config.toml
num_hidden_layers = 12
hidden_size = 96
num_attention_heads = 3
num_key_value_heads = 3
head_dim = 32
intermediate_size = 384
vocab_size = 3883
hidden_act = "squared_relu"
norm = "layernorm"
norm_place = "pre"
norm_eps = 1e-05
positions = "rope"
rope_theta = 10000.0
rope_fraction = 0.5
qk_norm = false
attn_scale = 0.177
bias = "none"
tie_word_embeddings = false
parallel_block = false
init = "uniform"
init_std_qkv = 0.0629
init_std_o = 0.0128
init_std_up = 0.0629
init_std_down = 0.0128
optimizer = "adam_atan2"
learning_rate = 0.00213
beta1 = 0.9
beta2 = 0.95
weight_decay = 0.2
lr_head = 0.00773
max_grad_norm = 1.0
warmup_steps = 340
schedule = "wsd"
decay_fraction = 1.0
decay_shape = "linear"
final_lr_fraction = 0.1
batch_tokens = 16384
max_seq_len = 512
doc_mask = true
train_tokens = 81780000
max_steps = 4992
dataset = "wikipedia_en"
Each number is 200 + 30 x the weight over its row's rms, rounded and kept within 0 to 999. Layers, rows and columns count from 0. The size before them is the row's rms in percent of the matrix's.

# layer 6 MLP down (transposed), 384x96, rms 0.101, rows 336-352, columns 0-95
101,239,220,199,194,184,166,159,221,226,195,234,157,152,208,232,230,198,157,208,179,238,187,145,201,188,177,218,207,184,178,185,181,218,130,233,185,156,195,204,189,226,242,167,113,190,197,189,220,206,267,224,244,199,194,209,204,166,186,197,207,212,215,245,195,168,253,219,261,179,191,191,240,238,211,251,169,194,196,239,181,209,192,250,224,173,167,170,239,147,212,168,196,158,223,233,222
091,179,265,183,228,192,194,232,204,231,213,211,185,210,189,160,231,243,172,201,219,196,241,175,139,248,216,122,178,165,221,215,257,218,175,196,182,167,260,198,216,167,196,169,176,213,223,191,192,158,177,124,218,249,179,241,190,228,200,188,225,209,202,221,161,170,181,205,189,226,220,224,190,190,238,196,181,239,229,152,251,248,205,178,226,160,200,161,248,202,215,179,166,164,183,213,170
098,197,237,230,166,181,207,227,205,269,163,188,236,212,208,227,230,206,215,234,174,196,236,139,146,201,190,142,219,186,221,220,185,231,145,204,162,241,214,135,133,209,198,163,159,155,210,169,186,220,211,175,220,220,209,233,251,218,194,172,180,219,235,228,196,151,214,209,223,167,205,228,217,209,185,190,223,217,143,196,254,194,189,205,213,203,165,209,210,248,149,203,225,158,182,230,242
106,203,177,200,209,202,206,222,205,193,219,209,151,204,209,246,213,221,156,211,169,200,208,200,196,185,166,203,216,209,227,206,224,194,227,245,210,151,237,194,232,179,194,205,248,166,191,189,167,194,177,150,191,213,298,219,149,196,151,206,213,140,212,168,133,152,217,209,237,233,170,288,210,196,180,278,159,188,157,220,156,175,224,173,180,162,213,195,190,192,213,173,219,194,189,229,200
099,160,222,228,190,149,207,231,206,188,185,235,197,205,177,113,212,177,196,216,195,198,114,176,196,200,201,215,170,171,148,208,171,224,144,198,155,189,186,221,158,135,179,212,239,211,205,258,210,199,232,215,195,159,207,187,204,225,246,210,205,235,162,239,243,177,191,184,238,206,175,205,237,235,186,189,223,269,210,183,212,192,165,214,244,210,216,190,200,270,242,227,168,203,213,210,169
094,190,189,154,190,176,178,290,196,211,222,190,194,204,181,140,230,142,129,238,172,227,224,186,242,200,217,137,158,179,194,224,265,180,189,229,187,185,262,184,141,173,175,214,251,195,219,211,212,174,155,195,176,190,200,205,216,212,207,188,197,202,260,203,237,163,231,164,231,188,181,236,223,192,189,232,235,225,202,174,219,165,200,204,227,196,263,220,213,191,207,208,216,181,166,234,216
103,183,167,141,214,211,201,209,232,124,213,195,203,202,192,217,227,210,221,162,192,258,194,220,205,201,140,177,184,150,152,183,184,181,219,200,186,199,165,189,181,200,263,187,183,196,240,194,195,173,244,215,199,222,246,218,217,294,221,212,221,190,206,230,229,201,201,175,242,175,211,211,148,210,198,202,143,171,192,221,179,265,198,175,204,210,236,233,183,190,160,178,205,117,189,257,196
096,192,189,201,209,195,217,234,238,139,241,213,254,190,128,185,195,206,221,194,176,166,140,205,211,141,234,232,215,210,167,171,235,178,221,272,211,207,213,201,191,197,220,179,204,279,209,198,207,211,229,203,210,257,165,258,245,215,129,201,160,160,193,158,198,164,176,186,191,274,191,207,204,201,173,214,194,201,184,202,203,163,176,231,175,247,204,212,185,161,166,203,221,174,183,197,187
110,210,196,218,201,173,225,175,230,197,242,246,235,178,191,174,167,180,237,218,144,194,193,177,206,217,254,197,180,262,187,206,223,188,198,182,217,160,173,212,179,171,205,222,197,231,239,179,207,187,209,180,196,244,192,172,178,209,185,181,204,230,201,175,222,250,202,190,175,173,275,280,162,180,204,185,189,173,212,206,137,143,193,252,252,203,214,195,193,90,231,212,212,174,188,173,199
101,185,161,176,222,170,139,197,240,199,182,180,212,222,170,198,213,266,226,218,218,209,189,230,184,195,231,202,202,198,153,177,193,174,263,191,212,161,212,127,204,234,192,182,191,140,218,205,224,244,152,192,214,160,211,200,248,206,185,135,180,198,208,213,200,173,247,228,210,196,225,217,164,184,264,257,202,150,191,193,221,207,188,218,190,119,201,237,192,261,159,191,211,203,217,235,195
090,245,215,223,233,245,237,245,162,249,191,151,161,161,197,183,142,174,231,199,236,201,215,224,178,202,239,180,234,172,192,202,189,214,199,197,200,198,188,147,170,185,209,206,158,182,159,230,155,189,185,220,153,214,178,226,176,215,201,230,171,183,157,195,175,181,203,194,239,253,281,202,219,174,238,184,206,201,211,188,213,210,173,224,240,161,178,208,279,134,154,203,215,209,217,233,163
108,218,255,229,238,162,219,232,232,161,188,192,206,236,225,158,246,187,171,187,192,219,213,179,173,149,214,285,205,171,211,218,193,243,205,234,204,212,205,214,156,149,208,163,189,225,192,204,207,242,218,168,140,212,193,270,192,212,213,224,224,187,170,223,205,198,231,165,214,178,104,187,225,193,177,182,200,242,216,135,229,222,242,195,190,228,194,185,192,195,177,157,210,176,202,178,156
111,176,178,200,195,249,253,154,161,153,221,206,173,189,119,174,185,152,185,159,195,243,204,179,172,182,219,237,199,201,240,159,207,197,151,255,203,239,236,181,223,195,175,171,226,195,199,200,259,161,194,174,207,220,181,278,199,185,197,178,199,191,193,199,179,185,191,193,221,217,173,177,212,221,196,161,250,301,234,189,151,225,197,229,224,228,181,205,209,198,226,239,228,217,192,204,200
103,183,208,218,209,159,263,192,160,208,225,222,219,194,206,167,167,214,203,200,173,274,193,151,202,200,244,215,225,210,188,170,199,198,175,171,173,212,261,195,215,240,183,168,203,224,219,172,274,187,221,222,200,235,185,201,189,259,163,223,198,250,169,182,142,122,208,214,172,205,205,188,188,196,187,187,183,199,228,141,152,252,205,174,234,214,225,157,167,167,213,209,166,172,260,196,215
093,221,218,179,180,183,188,168,208,176,237,244,193,272,241,152,173,224,266,230,229,163,238,198,174,199,215,192,205,216,194,162,254,207,255,225,189,203,218,193,162,207,218,215,229,232,159,196,106,245,226,192,224,204,158,182,203,180,199,161,203,199,198,186,207,202,155,223,158,227,206,225,204,171,182,208,187,187,191,173,264,234,146,139,209,199,209,150,238,237,173,173,181,211,203,193,173
100,184,209,217,227,179,251,184,209,198,236,156,164,141,189,255,195,175,225,171,274,244,176,236,206,134,176,188,209,169,202,185,199,197,207,214,186,175,178,210,182,208,235,207,215,202,187,212,191,184,261,262,210,195,270,196,195,200,218,162,205,159,218,179,199,241,206,226,200,202,232,181,183,188,186,178,200,188,187,194,148,142,182,156,246,238,220,218,216,222,218,228,240,220,146,232,122
102,173,232,172,176,207,198,176,180,240,171,247,110,217,243,226,246,261,161,205,211,247,165,205,201,196,225,267,203,192,175,176,214,204,173,230,163,249,194,187,173,221,177,176,222,269,191,241,210,215,144,232,144,175,163,198,183,196,247,178,211,186,201,140,198,195,156,195,199,225,217,194,180,195,268,192,187,190,181,216,202,198,203,192,189,167,230,237,243,228,173,181,215,212,174,217,192
# layer 6 MLP up, 384x96, rms 0.118, rows 337-353, columns 0-95
093,267,158,184,185,280,229,201,186,224,209,159,180,169,169,240,179,150,180,208,205,193,234,194,218,219,189,214,184,192,176,243,193,170,236,264,204,194,161,179,232,234,132,207,240,211,159,241,160,141,205,215,222,199,180,262,129,210,221,203,161,239,198,176,195,192,180,170,195,217,225,221,232,209,184,165,215,199,228,192,171,186,198,162,177,173,173,181,203,222,165,249,227,187,173,220,223
104,206,192,177,220,207,202,226,183,229,184,170,196,154,257,224,205,287,143,198,218,189,197,186,165,189,236,202,212,197,213,165,164,188,183,201,174,234,169,165,225,203,195,184,146,213,203,167,179,212,189,185,197,134,153,191,194,149,199,248,215,148,232,172,149,245,148,231,220,187,203,210,188,154,219,221,278,210,192,176,212,151,183,214,239,206,203,170,177,235,229,256,195,171,235,206,198
105,194,173,224,205,224,180,242,241,237,225,217,191,192,185,215,191,192,236,200,193,172,173,160,237,206,196,183,194,240,216,211,211,176,237,190,172,170,245,150,199,250,206,223,184,181,139,183,139,197,134,208,184,215,132,219,227,178,177,228,129,219,173,172,227,180,230,219,230,200,214,195,211,229,251,227,200,199,199,172,218,224,211,201,228,172,246,187,168,115,209,204,267,184,258,194,188
098,181,255,179,193,189,220,183,145,203,181,247,257,232,210,225,186,231,148,196,240,167,166,153,190,183,263,165,203,222,192,212,188,198,219,155,207,183,178,193,164,187,169,215,232,248,209,223,232,184,258,215,218,175,164,180,241,196,204,187,207,185,271,192,181,209,188,253,216,231,192,147,197,190,164,172,222,177,212,187,249,208,203,210,208,215,262,202,196,215,239,187,188,195,274,219,134
096,174,153,211,149,185,225,200,231,210,147,213,175,187,221,209,214,186,183,275,193,246,219,206,214,230,199,214,209,205,265,216,211,162,244,185,167,209,253,106,227,225,177,194,208,238,219,202,191,200,179,188,174,185,175,193,225,165,223,175,199,217,178,158,184,170,183,258,196,170,181,220,245,217,198,203,146,210,168,264,219,181,155,173,154,191,213,184,194,141,234,181,190,217,218,145,208
108,194,161,175,213,223,207,289,163,188,202,197,231,154,217,212,203,193,168,208,214,244,172,268,124,220,232,177,221,193,238,235,158,161,184,191,217,182,178,183,168,203,238,222,130,166,208,154,209,173,184,221,248,165,202,183,175,215,250,206,189,244,207,251,203,187,215,191,208,232,204,213,167,204,197,184,181,169,235,200,180,159,174,158,171,175,193,218,155,173,187,234,198,184,206,224,136
101,217,171,194,207,257,231,216,195,184,202,138,189,195,167,211,179,189,231,208,222,167,233,238,131,189,226,179,207,202,210,192,211,179,191,213,265,192,163,183,253,217,235,184,152,191,211,197,203,168,178,210,188,213,190,161,238,174,158,202,242,190,171,187,192,234,222,183,208,177,235,188,208,208,174,180,231,115,195,151,200,144,111,173,218,211,251,181,181,218,210,242,176,255,219,238,189
107,188,181,203,200,201,154,221,216,206,204,190,266,163,213,188,197,208,222,195,195,219,135,182,205,200,211,164,217,236,173,253,225,233,186,186,180,234,229,212,196,189,189,224,211,219,220,192,251,146,182,198,151,204,189,185,165,183,167,138,217,173,226,214,230,298,144,130,147,246,236,215,185,253,198,186,229,204,193,178,174,155,186,163,238,239,181,202,204,182,220,215,218,199,204,243,166
103,199,187,199,183,208,256,212,178,174,239,188,203,224,193,190,205,232,204,180,268,226,207,144,225,221,195,186,196,211,228,189,194,191,251,209,233,204,180,161,199,201,175,270,207,205,233,160,180,171,209,152,165,216,173,210,200,167,197,191,243,232,191,210,147,247,214,245,248,212,191,171,214,212,123,208,190,193,162,208,214,134,134,199,194,192,223,221,164,126,150,204,211,235,238,237,185
095,229,177,221,199,184,225,229,200,217,207,227,226,199,206,186,208,202,210,176,190,168,186,236,146,243,219,179,170,227,175,215,228,162,237,223,227,106,178,175,218,214,155,225,220,155,232,187,150,187,163,157,203,181,210,153,190,209,229,165,191,226,184,171,185,252,208,162,181,208,216,240,225,206,214,226,238,90,214,172,232,204,206,191,234,238,196,189,212,207,227,203,215,215,186,242,129
106,203,219,236,148,236,192,211,172,215,126,190,258,220,207,179,202,206,204,228,185,256,144,149,224,204,232,223,198,201,222,215,246,227,207,157,243,186,222,130,201,236,180,198,165,209,188,181,163,208,169,186,163,196,176,222,195,127,201,188,220,204,193,200,200,244,170,174,208,257,183,195,178,235,134,226,211,210,128,213,173,189,195,182,185,180,213,217,169,169,164,250,207,170,233,194,175
117,193,237,216,145,221,225,179,181,190,165,181,228,150,166,241,183,153,198,179,267,218,237,228,146,180,189,218,236,210,228,230,175,148,156,199,214,202,258,193,240,233,151,190,226,213,211,242,216,182,191,210,217,221,167,223,240,195,182,135,225,172,214,224,216,220,215,166,120,228,220,181,248,224,193,200,198,208,236,226,190,154,231,182,190,217,188,186,195,183,225,181,162,167,200,137,183
100,254,209,227,214,227,197,210,151,193,193,186,263,245,266,184,204,273,212,195,199,195,231,178,199,234,215,121,187,242,209,251,190,190,163,139,219,197,213,223,208,222,216,226,211,195,166,211,209,176,211,182,199,226,182,202,184,213,191,191,211,236,165,203,169,138,203,214,198,217,226,221,239,271,171,216,212,189,166,152,194,198,223,155,204,195,230,169,227,131,155,170,216,158,238,194,204
097,231,201,237,234,222,169,192,154,227,217,184,256,144,217,226,208,194,178,226,217,153,187,195,220,158,250,213,269,193,186,219,198,195,183,211,182,169,152,167,218,217,242,230,210,162,145,211,181,177,187,186,198,163,179,182,149,238,177,238,213,238,212,187,180,225,181,215,162,175,211,176,223,236,198,189,242,131,248,173,178,175,227,158,172,160,257,159,229,196,255,178,176,201,217,205,215
104,236,193,176,215,267,200,196,212,227,200,208,204,125,172,180,211,173,147,161,189,234,183,135,184,256,196,173,217,226,153,213,237,189,176,165,231,165,249,216,210,206,220,191,199,214,209,219,213,233,157,216,239,227,190,164,158,195,208,187,257,234,229,191,244,216,148,265,232,222,227,170,172,178,149,162,211,203,163,187,190,202,189,210,162,162,203,160,219,151,186,215,215,162,220,206,181
107,203,171,256,177,207,197,229,175,249,142,169,199,259,209,213,215,189,200,179,204,216,191,163,241,222,211,168,191,189,216,188,224,179,190,171,204,199,201,202,185,200,222,212,249,205,166,190,210,217,149,170,117,201,143,150,231,187,158,151,220,212,195,193,137,230,231,188,188,184,215,252,204,225,242,262,230,189,179,238,228,251,206,220,167,171,221,166,246,165,202,187,192,206,268,179,218
101,163,176,197,170,206,217,180,186,196,194,195,227,204,260,211,196,220,175,239,204,204,252,236,216,212,252,138,256,198,150,227,200,218,173,251,194,173,245,156,210,193,198,201,225,214,165,220,196,216,176,128,190,188,222,193,228,191,126,174,223,228,245,188,210,193,185,145,197,234,201,227,218,152,190,144,189,199,175,225,225,219,217,210,119,206,168,196,235,212,174,187,165,188,255,238,187